Part of a small language model's weights.
Size: MLP 256 SwiGLU, 1.89M parameters.
Each number is 128 + 24 x the weight over its row's rms, rounded and kept within 0 to 255. Layers, rows and columns count from 0. Numbers have three digits each. The size before them is the row's rms in percent of the matrix's.

# gate: layer 5 MLP gate, 256x96, rms 0.125, rows 106-151, columns 0-95
# up: layer 5 MLP up, 256x96, rms 0.122, rows 106-151, columns 0-95
# down: layer 5 MLP down (transposed), 256x96, rms 0.0686, rows 106-151, columns 0-95
gate106 098:083124130143136158153079110144152112147143101166109082126149099118097099086114143110091162141112136162133121120109140159170130166151102129125117120155083161107121174140118169091146087124136106128126100122118087126136150101123133109133146155134129133137159123109125068141142144113176125153
up106 106:100098101129110135159134115085097101128113159129112132153149100106119106086080173086169087110093112136129122143081135126142082092105133126131100134163181122109127135115120128155105108114162144154132124115135133155130142138116137112122139134138112096071185112112121126143149098162157150126
down106 106:116132126114123047151120124134122103116141109098162120145151143179105126085092134164140150087126120133123103117145128166160109126152149064150131175139138158113069144128136159151132104101112132117141124122091120119126136161156116138118128155123115079147116120151121134136153178157116144115
gate107 107:129099064147146170126115113094126156162106130157157145122151129108121130158144113151113124133111126168152130116113122157140125094145150149141134140111189152158108120154130071106118117104172118099128121163145141168144171106152115131108115112077071135152148126113132124126180130132136149129
up107 095:166139134130092112124159169128125164168126127118104102130106142166160151102142135094137150123133182102129130141103135093079115128147104096121144119143075114125135166111114142138106123149118158129160128167094125099110123110143121114163165116161153072146123112136121129111086144118071162138
down107 106:106159161106128162117110118121075122118125076100146130109139121119142100123140150145159118130121138116127127126155141138109128156116112109152157179143058095122120147111127127104107148164123170157152134097169121077125128161091124110140157131163125164102154125129092143141124134089124109186
gate108 092:137136129111094101115148156158122116130126085152111142139104157128141142115134141124151136115152146156175136103129113148085141109162113147181099172143127123114140115119103116126148116111138169096165141103115123069125107177150088190121104131099122134099109124112096166150143112105126150175
up108 102:132101129103120157148117167192133136110104103131141082153113121168150098094126157156148140089125098141111160076100109127152093099143125121140118191095140120145114155153168121116137122117132166109122154117118109105119121103135110146154133121140132156092128115130094168151179136134106156126
down108 100:106150180071136139129132135119088139120111110135083119107103132102165158103136147122133161127143111134156099149098099133113095114132145139096120154155139152117137128136110134108134115159165130074153133103116118153093113080128131143140159155167096082177109109111115144092152116155114141088
gate109 106:133108142106148171137099149143130138129125109161132134142110127145116126193110180128115120125155131053096159146157141141108089114133119146115153113133153105090115133130110130132086139162122122122146125101135142136107145111189117148104152089137141137112105115154135099153177133070115154100
up109 104:112146139120145090151102129159150134125116150122186128140114117137116156079140140177153106086069140146113089142173063167120137096105126140146130142129155112122122186128102109136148133165129070136105124131108111156156112144151122131136161142146117128165137109155138110124137129123106137151
down109 101:144105128121154107094138099125113094118121139155134157131133135149077129087161099168138152142168088128148135125114164137130123145098113136159124146152111138128127171119113158140102098119132149141190120119122141136132082165158111081094079095128081141143158148154098143148116111159152147132
gate110 106:101129143134163159131150114161131118107075107133118139174116123115161168121117112143098136126129121154114120130144134145128105132090110189150182140127138089116166130100144107085069147136110150125103107134125143112091144147173164146117094091124121154133138118124162176089122140135107121147
up110 093:120139130152167134151129095100086162169110138108160103121106121130102100130134113116144137119154114141153115132136088091112111142147123107092088140134102161112125127119122127153168125118140126150153118116153093119124084115058120153176133161141167116092145159091111108156131144092166169130
down110 094:167138177125135103151123159171130170120156145144112142138111107129137140112155090130136133112112118079105120144117147129145105166082081140121144107150077157174126171134124103094114122125131137124106107137102112113148158132152131096097144108117130097123143128140166179105151106119150159075
gate111 091:098102104155117160097126120096166139142134104131100170096119126144146124142063140116100096093079114125138131163126116140112131165112113120108127168142142098138164132092135131130124109093138151131115152101116105099160110138122139134137129169171152097125154113139130115185092118152132078165
up111 096:086155121156105144119128119111169138124148128133136128106126154175122141154130158133105158145140111144154071134156094133081108134106138166123071128113122120099142103139097131130143140114092180170118123134155127114134166129126095098097159100160140155155137087121151180116128101100153122110
down111 096:120133138142106153169110108097128132127152118124115156106105119143150125126157089135178136096122180192109121063155181170101101116123142140142138149130140158135109108106147144111104147156124125167111109153149159140109123137113168129103133128129140181119173131112125161122111169140144119110
gate112 094:120137097154123105117074122138117152133117155128113145119096135124155114103174140143123071093110125098116141101156114114110157135142105091127145159073121119130155131104151129157145148110093139141113146152142089119151161118160132109111071146177149118130146102166102150165106136129122156178
up112 094:136110145100118113118112179092132134114128131130093103154137134103100146143093143144169174129180123155162138099153083127110104107154139073120062101113124126123128119116125110090132109146154115129118108166111134142107122179108118131116152118082108124114129145103155137119147145083131113080
down112 101:125110129157105120114140155171145109071127099161165142133144124111113143152136111126151141115123134120146085127113121100143116080104129119077121094155135123098122105187119105114143113164127114119143123139105103127134115136087089132104137119050139108114168110093129101116128140067124120101
gate113 085:137133155074113140115098109090113110126112129140116107107136098142154127136150115141130097116171154138166124163129128148144165139123100145143177080122146125108113127111124107164118170081101145078146139104116089095136103150180158135124140152148156149154144076122095122135130165148121152118
up113 099:159118119140098106145193165143177148131133115123130139114089095158135119158151128095116156174143136125121128085130133151126109113126086059127132125110128119146185100165130158129156113157147120150130176123139122113131127130153129130134105119121105138189105140087119150145124120137090158139
down113 096:134115117162097124122168108176128151105133133119109142146132091113089119148125107072096145154114153110135126110106114153121096087175165077125093111111096108158153077129179148121149105125120100161131139116149136124147127122102125133121106095134101146067132135116149131112144113082116134121
gate114 105:112134125122121149166180116081214151077135143147147116140150133120119136123142133102095108160113097148097096177124156157145146143158115162142129115134128108134118156123127125107139136125141131165123153122095108115145125083126102117121161077181107155152149104127094126143116116149126149128
up114 104:132098130154139133139097146134155153165106111166116152091143107196109111105095126150152141134096160136157134126147083099143145139133092114139144117087136133096124108135134179122114123101137157099111090148132099149107102163132099129095120133146118076176137117153166131095130142108108150153
down114 099:174132124110160119130095147099130126152105124128103089128116178121087105145140146126136114086127124093126133140110117116146140125102142104099138083094123137147140155101146109080117128152133108094140113095129150139151074068173135118165110120165152130133112145080132120131164090094113131098
gate115 101:137110169111092141093095154139143140121135129127104124106109112123127130136083074098108118079087126125092096118171106099112151151111117118125131162097150121144119146098163145113189116126121102138149166085088096106135145157108127142092120133138119130167130099164132108127098176125133126130
up115 100:109114170142104094112091128115120139093183137158108124120119142158131128109082150158089148143138097131138114149160104097108158113136110176082122149103115117102137065139159163125135148152139131125148165132142122104115154146112096166158118158147140140097117140118155106125176148147113111105
down115 107:135129080152149128129146148153103135136129177099149112188206145122118135130103155130126141167181103119150153173113151136132115112160138124108138110129146156075144116178118123125096105133114133109110110094142130153137148158126115128168151123127173105100138155092106124119143104114147120118
gate116 097:137145167137138087150136116138126099131186137122155127118155130157123095159119111150131102099123124060104156100151147104138106122129146116134174118149160121061145159155111126132067127124119113128155162104128129110134123155122104152120133116117142101079179116129139144136171136165119114146
up116 097:149101123104137130113119159140141091132161175142118077116140146168119149116087148129164159167123098169100141127158090108127081107129171139120131134143116129121146131151115097142187098123085107068110151134149145161135124103121143125143148164119137144119127136144120167091116143111134136090
down116 092:129100094136132119106182114134116114123162095178125120093106106120103121174124151089121110167091123146148132107109141074121165101130116089092164155106094126139107127125150106150178063149123135119119137104109114138138131092115132103115139119126114099132155114115092139124139123082155152116
gate117 118:150113144145074090108130108108121146137110137140146075114124161141066150115130144127149111127122104118145117102161151090131116150119132131073134108137090138141105128137088117147150145094160131132124163130094096112154120135131121132149128140142197137121141137065112155145151126123139062138
up117 105:110117113109128065107094105114090164153099115136103103160129136101092138156097175106110110108098104115098105081144107147111107132086138132089128125063141109142176102112161120165140146126128159117129104120132100132132143135136125137106125146172108102137140140111126160152155137090112111121
down117 102:121117138126134148097142148103145088056109151044170128123110107135132137165130136101139134157127106145141154133188132091152110174139147122115119137103130133135120092143128132118104126148121130134137145143089111167146140155139115155135116131141148113084115128101055118105124144155138110138
gate118 092:132117115131141112158142106148125148136171094116151127099109152112108125116104092149104092134145157084100164127139083130137152134120102188118105112121134148124119120121125138187119099130099091138128168145093171121159109150160140159173143117089111152115134133135140158112113074130146174124
up118 109:073136125130124142110125174104147099131151101112123117112164096147160108150147135109182109148129118099127139119118101136094151167139140114118163109156123137127139160107070125133148145100150124101116118140126078121119170068115134114111178118159094162099122114146094149133134136131102172113
down118 112:100114123118070127103127104161146157104118106136121111113136145141138104103180116089148051146094152106098142143179124134122142130120161115118145112152169163156124121114123130126124139122169109147120162153133151114131111090177130173138124129106140129117156135135142143123110064126091143119
gate119 088:108148138099123162095145146125124111134149176116110147137119135111142096127110136168110120135172098115161142112111135159093094134132117139112201149121137128110122162136172123149164142088093121152126130109137096123143095178103093152120153134156106110164155119108138137101131164087150083130
up119 090:152145118161139143107152132127129121116166153147105141122122135160163118168123136179097108113129112124102143146130097120095142110125084133116113143137141134124178126118088138130140129108051149107126121084134129103170152129132113145146123133144151129085142128097144147156110156123103061193
down119 085:116149119110119129135129164087160112118132090153101130092164106104138102099152087151144177107134159168143142113101122080131121095114118144136134138141120161180119128128142146111147159151154096095137136075128142137094101133123082120108126109119104183148148160123116127101125148154104109167
gate120 101:163132095099112141113143104154151074123101092134175127147119110125175131146126157116141121142123084141145137105158148127100125108119129130127158117100124144111105140108126168142113135113123177121087093155106101114154086161096077144139131128166110165168090105149170105127110122152134144149
up120 112:114088106149127147064121084121173110143154102125143107105144098082157115088152163114167125082166108130155131110146149139116130095133139103114157171121118153141110149132133152121106133139153127101059109105131137132139140133102130147125146095151151136143132103159128174167119137126156113136
down120 113:139129118141110130160128145092118138144089120126135120141115155144067147142151118156105132154101176163125121142124122106136134130135146087167103134127139143108096124119065098135124157090116107130159136129122154097117113113100113140127166139123108164121135158102054100120155088094086094147
gate121 102:130122115131169138147119132150122104132061134148116168155129124156149129139118078160101080116143127122133135122129127120158136098157133144168175142137181098135138127119141138136109109098093121085112069156138108102131129157188094088134134149120122074124103147128134119135109118150122110154
up121 097:126109131164118163123106149119141101166084169105115148078128138143109114095125172126097143095145098111123137157119133114111153147137150119116151094134127087126127101133098099099120137195105153151128137153136153109119164118179121159159149116150146105105117103137179097117100110101111155130
down121 094:114111118142104116102114146111116095108147117068128140101110163078122123139151142108143162127137129170119161141117090125157092155095131128076108118116101118118155139135096150153166132124113087161124139113126171151114160131122131151129065127137167158125162153086120116146154123090166127139
gate122 096:132100101118140168127077146123164128109102111135125134116086090138156104110116103124144151113136126132106110094135130097171128117095073111153144137135123107136083110134133164109130102121101129125138169135133109105130119116103109124158158176140131153140110109121089088193162147122091081151
up122 100:184129108114153145145112143157085137145148107105149101117124132126183159112112107092161108135146115122121139128101108131105110148070114101107122106113148106156135165142082111129119089118132149105141124097186153112121098081135103092136154088152121143155114095128165161147140140105145126120
down122 099:169113132177125189104112107090115121143165124146116156114145141156092137097142125153085123086130126126141079087165104122138144109147109134133130131121119136141103111102142126122176185104147131092116147112085135113100126132112127159169105151135152140123145135124102130152116131101066148149
gate123 113:126086061123104143099139145130167145162085144112171097146095131095090147120123119141106110076123151086153123191099112184121121108117123146118122122124144104116114150141095091152124103131096135124145132124107117128126099101130122092124136097097129165139113128096161143133129096142123136107
up123 103:139153101109193118133159096148130152139139102124147096159154156142127117102142141163144162149158082147118093095142163124130135071134111098151134133142151129136113099114113116101081110125139080128165116092118127107090121150129148161112126115098149076091167141144123135136147119113098125148
down123 097:110149120161149147127109142121133091135077140141128169149121143154123144139090154160144117125130114081083114150096128150093137141127149124089144132207163112123095149140147145112100122092141130149134087121093166113134141157102139083078119116134130136121101114119113104145089167108127122123
gate124 102:111051122121162150126104083175104107142149144113133139117121162137169114132110168110141129159139132126151095163141141129121126158170122104145125165184121135143147116099115133125119135116080115149106140159118135088151109143125133167190088154135160123128119124087135142112133127110122095142
up124 105:074178144165111143136143148119133116157125097157130157158146110121106115119116105162119161106152107117173137134111111125108100107104137129127117117150106156130124094125146153128071174118160149109116120104146158107150152139119068132087146127127136116083103136144100077135094123160149134164
down124 100:108145138128112123109125142124118138126147078193114112132107130112122101131127121115076125107130093166125155155147148136103070119144147055120094115174118120137121101139124155130088126082142142158099075103136100106132186128122117139101149137115096132133109133144109106120090133143138150130
gate125 110:126137135118087154136105151122155144098165126139153108112156132136168145131153114159133111114150140159112079146116156158089147129121144095204135122106119121118171121090083091135098152106160166092153155108150130094162123136112109133119123139093126128137108164114128120102122104168143145160
up125 105:160089097145146099159162136099117125154096138104102148139130138140130099086124126122109092155106086134131151123112114060145119107122102111086100111119114142148128140164160146154133073131120138122128142173107125132096128129123106139113089108114148075150187088153148110125124161114118129122
down125 111:143111158103136134129112144109141093146153083137123114133099137101140145138110120132138112122062099093138110135112098136121126099148116153156140076161119106140121099164148150126098087181141128136132169121110090143100129114148136141186096137146122146099150143160181116125101079135142154144
gate126 098:136151162113110119127128147159167130167116130125135157128120148158116119135171139109126087141174109143092139163115126068139170118155137122091144094095118143131107132166154141092143138110140122142124119120116079129175143174136113134183122169109097099110130143166119131121136106155162166141
up126 105:089123109107146103132172122114134165143125163162108149139157142167137134138145117115128115176142126108123093129145125085138148090111191128101151142116131138110131103126122113179091161069148126087118140140143108167132124167126092133122123138105111168087118130129118159081156115156147117120
down126 103:136166108145130103139166120161113121164137134110160141094123156111084144148098133156128164118111156103161107163104135122129153106118126147158102113154164114115117142102153143098150136158125092141105122093099105138132162126185133116124153120126123174192168143146119139108107126135073158142
gate127 103:149108103170101112144128146146140135130153099145110150107120114126059095147126110097143155130132146122102160164151140140138194177151080126125133079106126145106142110118144128125131116119134168179132124098151118123169148144126157161113140139118132174146129154110101118161144104102144158155
up127 102:117133161119147144127117091103132139146154148138125110137121128106123171124176114150080075133124140130150072100139132124093109117161130129147125157133082126137109161116127115150158127139122105104120169152082147111138123149131084154073079132119140110126143096115154143188101116171112122144
down127 097:152129129123074159132106108165177130139125147129085162111163139165110128158139118114142168137155134096121138124110096156107122153142139127164112125105128096161118138077121142119169094111095134141116152125109132077104159101074140125087113155127121079142134139138124150122146132079147124153
gate128 095:111117128124086134152145154113109123149123113130155118151060111098132094129140158109125082107115184139171119159119143123139099162149142147126140144177142191140126107104120133176093133112111107171110087120111119130122113110112128183171115115145107155134148112127141129126160113125145161125
up128 099:089108161164126095092114119146112100091107104104078140083175118137131141133134103142117091150137117149126123127127079102114115114140111130106144117088104175130095122180103127125089125091159108114154170135119146135143133158159121108093127099073107125134123141130142131131100106102099108121
down128 103:118101127161148137126135092131142111140142140124109148096165160133123179113130140155150095114150126116084146140149144095150138134059137104146120159125136138171109106135137150182158097112171093159125152139151155078166120153126162109132143109094156109117124143141146157100141107128128163103
gate129 098:133149130121117086133150100149145136140068124144115106076124143146130098157134104081158118098167118114156157132148158140133149127129116112098126145099151165165157112129106143125129166130136129108157119110080090111139070099154149103142094132155169141146110132093114140081158135110153120126
up129 101:160129097135131126111147119119101159152155116126175156112151157125102148132118117144103095166118155105094111130129123101057063085128107105165147097155104144158128138107192172120083150111140124139102098109139139128149123115150146127132132113159141138102103148113124112107123118148116156112
down129 100:097141101122131098141151116154124118135121128189149157132104149106073136182150104161175110164159129115087116122076134142131156083134150109127127112128120147128124133096084120127102129136071129109114099137161127147170110126120149090122134138115145138117082157142135087120139111163135109129
gate130 103:138123155128132115096138109163116104129136131130143123154140141142156171116157088116136121126142101136100106159106094130172070128086146128109131110125089178080157157105169156110127146154090134126125147127123109144090149070128113139145133153130150170099128166155107157140105124133167136101
up130 100:100114111091098149130091149104102133102151144134096131128143123109106170117100140163126098115136162139137111110155134194145094130164137105112125150192139074138125153160130154116112108108128099118120119110109149087128152117111186138155145113114103073104114094143136135132101152136135148116
down130 102:156154130161135097135139092143114102142129109121150116100129141109137113098126143106160153122129105105186120161109121101102107131163089075093112143109146107138141121139116110130126109114124103141124150126071174141161126149114158107080150139088126174119108159125104132111102153171105096086
gate131 082:160148090196114087132147163146135115132123086098112164099113168113132170134156151119107150123121108139112153132090170135157082118125121136135120136118117112157128166119130128077118095130134167121170126153125129104161123164135082101145116098120114131098175140113113119156121110156135115109
up131 087:161137106146073093111140168144141151114121099089111124096092151142153118110139138106103119108102135149087159141120184109180061143105140159127130118173122115136137137079131122117148111151138162126142175111129174103164123163133095115150145130132106138133138112098127130109118128135119142147
down131 082:084111182096135102141092148129144122154136174096134077098149126125143140098136154163138185143115143125147142140116138120130193144172140129156113162122126129106113152140146129126136145092160144106122118147179101125139103105146137112148103140171107113087153101132124169101114146127103127145
gate132 106:143142146128101060106148116091104134154136113094117136113150137156150163129111125126158134107165122137081172125135147134107093141119114122126133175167104141117143132069109081132125146093155103111092134097144114130155144124122113129136128104118155169144142125113144149051148150161116123117
up132 106:149143110118158120170136092127118168118167088128152134095125166122121140133123125101178131129141139129093172123152107146115158145147057074128090136125125129104120123128115114110112145117100103070116139161112113146142106106123122105164141145080113129132134150125122176130156097173148146124
down132 104:096145132114132141112100135140133148096104142132142125133125155099147115174094134128163129132118167146110115134121121143168143126110105103135118157113153220160153149129145121148134143138131122119121114120138125105129125043137115110134086062124141073132120099111111108115140127086100116148
gate133 102:129138105145156116103130109145143175127119123147139143104117174114119109154103107122126148086155120135113090135164113133110089142174130105121096158145140164174137111094173129176095147147127106095102161141144134142161125134123102187127150113121160145113089106087128095111155113096123137102
up133 097:123108154151133120088178139134133128075148178078134147136113090114105123117148138141144127140127103094138136117119118118143090086094120074119161165157103129114107120122145144110161161124107139143158115121120137156098154129145147079134115104121149133098089160108129141111154110088168110167
down133 096:100141129137109138148136155104078101139168099115116125126120068134137116107163111132135099118128130116130160122140094143140128132098165155146144107108088076124081105142113138106135092105112135155168127138131146112099111175163169137122120122149083160122141167103141185137128137107159128165
gate134 096:117127156132104148098154133127145130100089163117127114127093111120141185106158137113081131140167144100146158166112162114099159122126135110155155106124090109092175095158096094125141142156150126150140111131127182115142143150059112116155132151155123134131137145101113098153127144114160133122
up134 099:161158103136125133134155125118097122121119088148116091092136170132108113142068186108123151096114115139121130130165127091128107148153146159134116117101172089150113117118104108098157150123152144097121119170137093190122122139118110149167113131141150120150092170133119100135124151144090114138
down134 097:105142152116155098154096129123109116127123124105145127134125059136132101108151122113153112130168128095105113112125098158151098113143134067120108163132120132119110126138143147108115104093097122155122131078124113105184131113154105045080142108106112144132144109097114126122119127118177113122
gate135 094:087117119103157134124103148086137100140129147138116127120093109088156133119138150120174059115127100101127120134159157146119091133112165082111107152126140114129114083115111123149095112132148078113136162103149161120150124097114135142126086108098143107134115125092090133122119182082130113128
up135 099:155138154109141119132180132114172128133092152121139099098088120135166131145111105143127130111114151123141148153156131164176095162102169048154119123127171100138106129113119121127157130153096129085143156108111088130150134119141136144107142155132120110160099108155135103111100142106140172119
down135 097:145100110130169172110132103144118131088149141083138068110108139120139103129107107132144164117112127126123133107163074169151144109179185140125124117119162129136146152161145142149130122092118104116187097147138119126112118125141080150156103145158156110119117121116161153103117111133125164123
gate136 104:147146153086186099110164114130089150160053121142126136106140110120109116103157110132129134142152164145128158110092156096119128140155118082157090136145135107128140109105154128162104132154114141098117148146135094143092098102132104145120129135155163115111149167147080123132113151109135133096
up136 093:136142115114142127154183112143175147137120133131180158091134135112137142114091133126081141156162152087104127149150143134084146154137124129114156096123089136126148169144148159131124132118156145129182119148135167099095107166177115131091131105085135125147084161113139103136117143124133142112
down136 097:153133151142151125110181091132184147111142161130120084128141153113119127144107196173124117150149132138137121165156104159145092141155143105090143142138121110122121107122081111131165106092136134134156108098094156091155144138146158141138128125130172112141150086136162130113088134130119134160
gate137 105:157110150092095143121131160127154089114117075146127159115102107135152157122164093097120124084112139123126116103175132117142111096123142160150186120157121119113103166140120139104120166089128112098100150094080140115112087096146134121082106147140154159151112125106092128117118129130136113117
up137 112:113124075129123129145125125145089146155123126110110086173126118102103087095109147156133102116104135151095155116141101102125131150145112105135110192103164111122150121087137116129130082142119137122138117185162067159148128114131108138125110129152098110096158150173146102114147112132145156118
down137 103:129088128124122074120136135175155138160096129182124096158114124113115113116132150115163115158093112135119137135179103130138111129122097118137164114155136098144120129125144130154137081118140110134145109176107110079105065140095130099115141139161116140130154120128167084086118160146100133115
gate138 097:166140180130101075099107131176137132136147121105134111094104144115141172157141116155110125133133113160149164094137104168116148122148158149124172129165098102111159153137075109145121133120107117101132182120173112157122122132143102090145119119156157123123107131151132145095137100104139126100
up138 089:110141082103138180121138081108134127144108132132159131169158101090120098123125159110159095140096103118141077157111141123133104103109134159142110098131148127173127101096185130082135165153098144169116109135122111108151146115107123139108107142097113105108129128091128114135153163141147156152
down138 091:170136108168124091095134130188120116117121137109117100091167142162134149167087146169131107118135130105125140127102128124135155157137154133118148122116119135102119134128121110147130153089111131103142183100118120178120118125126115171125158149097108163140140150150100139066066141134109116153
gate139 109:137156141146113124101101125111145168098108121173091101080135127108091134136126116156169094152142096158162089116118106126115128129103179167101119111127110092146134112106146119076120152135138115096110124172127114140155132155094131144143152092160165153154133144140107176096142117155128145135
up139 107:139141132122101099088124112156155165103164166117100112078143129104160084144091131128143102132126098164153066113146101138154102116131136159122136079114116123121138174104185132146137150131128093113120115110126099137128145155111153146159144134183138142122140150146122143087141140111136107094
down139 113:169134147114179122127143126111170128110158166132165117155141150111109173173151139091151123169114136120106054110107139157131123119090088134100163125133144121137128109147169113121113138111131118120132157103158097151144105135100142129146098126147134171109160108159143088101104121152102117128
gate140 096:125131093127115109124095099135153178135079092117161105150146124135128090115154142134152122156107123127097128125124147147122154138136122150115115142129146137179076168128135166131155123138110108110121091139122124120128086087096175123121166147119087136164093133157095148130178147130082095115
up140 087:130090164109122102092103111108132137095112092145126111144101147107134121125088127151135107119087149081124130105094106149135154164153153157134128120107128149128158187144141139111116189069146101089134124116125186152123118085157121127102138139152094140145136098128122146154147143123129161127
down140 099:113115132140145111133150129129131171155116144116170109139124106110076103080157134093176144137147133107107135125112119121078126118154117137150107125153151131125080108131149132110143122124133138104086105110142128145124157138056184106121169114145131104167149136182109138105148118120073132135
gate141 105:087136110141099101093130124128126126130124164090119146125099149156170117142105110121128129111168135072120139119097152145103155126071065153108115127147146099132107177110107131155081118140132121152142151171133107161112124113148149136159090104104114149157155143098147158146117163135152127117
up141 102:119142119086141179116132135148128134163117111128089087150086112134177147087129145130115120115151147164122153123171114124144131137121159144136159128159128141145100078101116115131132192130172100054147131140124144136143116135108161135142108132158170149146152135126107132133158079120133145134
down141 096:094113132112140151136135097111126112125139137153092112133136158169156156180110148132122138101134111132160106129083182150107173143123131171139107123082129147104129150135112119125128139117109111117171157102147148082127119133089128134117102137150154108099128121180137174127096135094162187115
gate142 104:134145119102164139118094145104160103119128091154139106141119124146104088116176150113164152151105116114146119112152134121103183121127164129149126097111163115113151164113124171123096124153147102160155116139082124142146116124128123117110173064165119123180164112149103140102133131146105159123
up142 094:149130108110146138145114167145148146095130124153136161107123139150155123086060103125140153101138143124136130107165121104121115131128105093146104157135148091125147143152161100124079109115136110146153136141108129134148155115137167155042185112146105158138143108129153126087129135102102131149
down142 096:158131114139123115142135140139146137111143129038161174141152161109098126110104124132116085139130129114148140122123176118149128129138128163137112103125107100138151114109163165129140100075125140142178128119148119136136107129191113149146133103093107147138129139064160115138152095096128143137
gate143 097:172133129127097099092127135127104133148171123137106092127133128120091124155160170142125128071110092130098094139133176177111107139117164173153121155095115130157108146171127165187153145115156086158134140098089151119111138120133126155137124140137139152113130101120137147128115128106130096138
up143 094:120115147128097115142129111144093138146134130148108116123129077098132147107155158163120101135141142108135116140128094131162114092159119120142143106104094103131188102161111152166071136089148098118076144133135117109111180134136149141137087132084160107095136140124129132099085087127109116106
down143 091:130125132142125141118119127134110154099124148143136155140125117142092087119107132146097049104111087127123097143177168113133119135174145144124149102127130142121126144215154124131090158137134115152134169180142117116120166156130129101098141124111157083148106099117114116126110130114135106152
gate144 104:097148095160121114113127152114092136160121138192139115132140176149116096140087120147120131186144103142151108105118084118140124140106087128115121164115111139143130119100108100156147151140127105150130133099117108131168143133130169129154097109177159101117153143112159125104174124162120166162
up144 103:117118144136108155137167126149135118182123109109121164151144141112187135102106112109151124136163096101153125097093104157157117139085135114093156156109070117154110102123155120171120133127176108132146102130164126128098142138110137116117146090150138101125180067143124128098107130130124135122
down144 105:132097108142147141150121112156085156127150155136120133104133131148126155103136085152107154130169133127108177093156146073139092142077133129099106123148118118138156140136101094146110142088133193129124130114176131092114125071120113156134110104149082100124118155134136129140121094153121145142
gate145 109:067106125118105084139122143083103112124084129127111165106136111119135152113111132154107125149125173079113129135116089111104118086132129118100149126114116148126125136159106132138108136113160100144133157153105131102160106125169092149148142104111149117146145131122188161132166091179139131085
up145 108:115165120169144106148147130087140135148060151106142152099183152112149104116124118109156115151119127103116149111095083108120173106129136118129085145103165142123168157112119126132118152136145115126126134150127109098133080138110079174145139101105124144093139124130140131131116066159127149130
down145 099:126089125100137144141165113091148133086113107122147120129131125134097081099138115145076092136137114166144146106180141131145128169150133169159141108076103153119121130114139155152133120128133132095114158137169116165101159182088102135135121125148141188114145132117094113125151115134113112109
gate146 093:107118102123127124085133119150186132128131142089139097050112115084142135127139114090149130128164138149100128123158151146132141095105140125151172080135136164153161113156125102109122107144078129140160123134106141108143139099126161118139103135110172098118134108152109127112134115090134089167
up146 103:095091126131094122133158131091162142139115119130103091124107112119111107067125104081130121133131154147159113144128112151098115111163132141141119097101174146152111090124113104177140091098122157089115096152139123109148099149146110135130089154130148105137105104160086123096136104108146145176
down146 096:117153116115119095110091144112133107144135129084148102155131126089114176118112126123149135093115138122167124118139107162128104112167109120114104149147144179138111131127132133101082130134134103142094112166136129174113099135163122143094131173178119124149168105123160136119104104180104177094
gate147 100:140106152069123106107092151117102122128149078154121128154151127131127139103103140147168130142102139135165143129101143161179129124136168112158169150146119136114113169147159121107154082131124103083119132162130152141111112093170090138087142115149125118166148134110116067141131115132116118141
up147 095:067172099125102139119145108082134122119107141100120156118150153145163134099132152112115107115090136165122118178100126100130137128144131177113081094097109119137123124158102123129141160163127121137108107131147116113157127145075157164148121135131160149110127157161095128087174119128125167129
down147 102:160070131152160147132138148161127146103080121075162152138113098175146074107087103125118103125107092105131119121132115102140064129116145133142121134133098116123093125129132145115140129107186123126136121159100149123159120180136105132129144155083128120149116128124141113137109141165092118119
gate148 096:161140143128098109129140156110157143165125140146081135101103124131131139149135157106105174108116138109099121116132074102127160175106092114120178101059124124158085182105139122084169134147169124152106143109135126112131150134147124124121103111137110129113107089144123147119119121132101138096
up148 111:121125145147137130101104139107179119152142134152122139117102135148116099151146154164091141149134145105120129108134134172119156140110105097159184158126162140146127166142139164098127161090156139116141124058131113136133103097120126140131088101170140159140092142122124133147142147098138137058
down148 102:152143133168131120129149120099120150138106148149082125120123095116109094146123127142127112115125163145114115125164121118110143133114145120129148154100093152127090104099159138088144110123166159150116133153128163116141181121187148162148102119152124146144082114127111175144147076168067133106
gate149 087:130147157122110089138088137119150105126111114110079104147095154105115134099119126106132099156152138138109123136160134113101136141114147088110108115149114072108164149143119094117132108117134126125119089106091101101150161176148101104105156149146111090092136099141131130172057125120125134160
up149 093:167122102137118104133102125144148137121120167116146158111087143146106117110113098091190118149161183129129112152155121149121142151111116125077138138131134134135174107118121093139159121134122108149103131131126102144179123143131095158116118125136124098105146102142161116170086109075152094176
down149 087:083118121140150165150145111097086171142160135137084111169117102131164125135164118100144126122127107140144114119149161087125144120096142120099113085136106128132115133118140135101140096156136142129120165133076135148102104135116188137067160174130140134125145138081125147103144168141132140121
gate150 101:146145092144141106138112145148163125106155108164110140112181107111113107114148132099141126134122132173080114128172123142128166153128123154094156140104128149107175118129123132119076146129139142127142176167170133104125124157121147142168135113073117117101152156135113133097151110098128076093
up150 106:108148154109085141117173156101128118171066156099101090118114132075145088106122151112136118139123160137127120137102151095138158135135128112150114129184128118115105131095113122090099139106164130140116104110099116121140163110098109082111102125161138167141119110146140102133142138124091172144
down150 100:139110095110118118137161153095162128136121110100128106145066102162099093128093136136152112127159129144116107097116118141159128111104158124160147142168129118176118137119124105110155115141138167150113134163114124129122162147157139146155095133134174097125138121150106048105100091149162115122
gate151 122:131165151134118120135077148112103130158145132113116069120128143123078083101131121169158110101112090133136096120141150159157173152126159166110106126163107100132165144145147114125148130126137100142177189092126129089148123114110125136135133098126127116131150143135083121124118136118183112119
up151 115:153100115092141122112104138122097160177124117109159122118108147140122133090124118181132099105116165116113155098135164147143124149122160118129093121116099140147125140125110181111091080120103107117168131130106112129151136155113117150111127113122106074112130133093169158160160138065167131128
down151 106:105133215129148141136131148117105156125174177143164118130153117126168123139118141151064135076096145073125092131135153143110140123126093104144128107123128109129140086137130123126083101133145106104135133154143120122166132141099118140123104146119119127104118149188147138142135130092153137137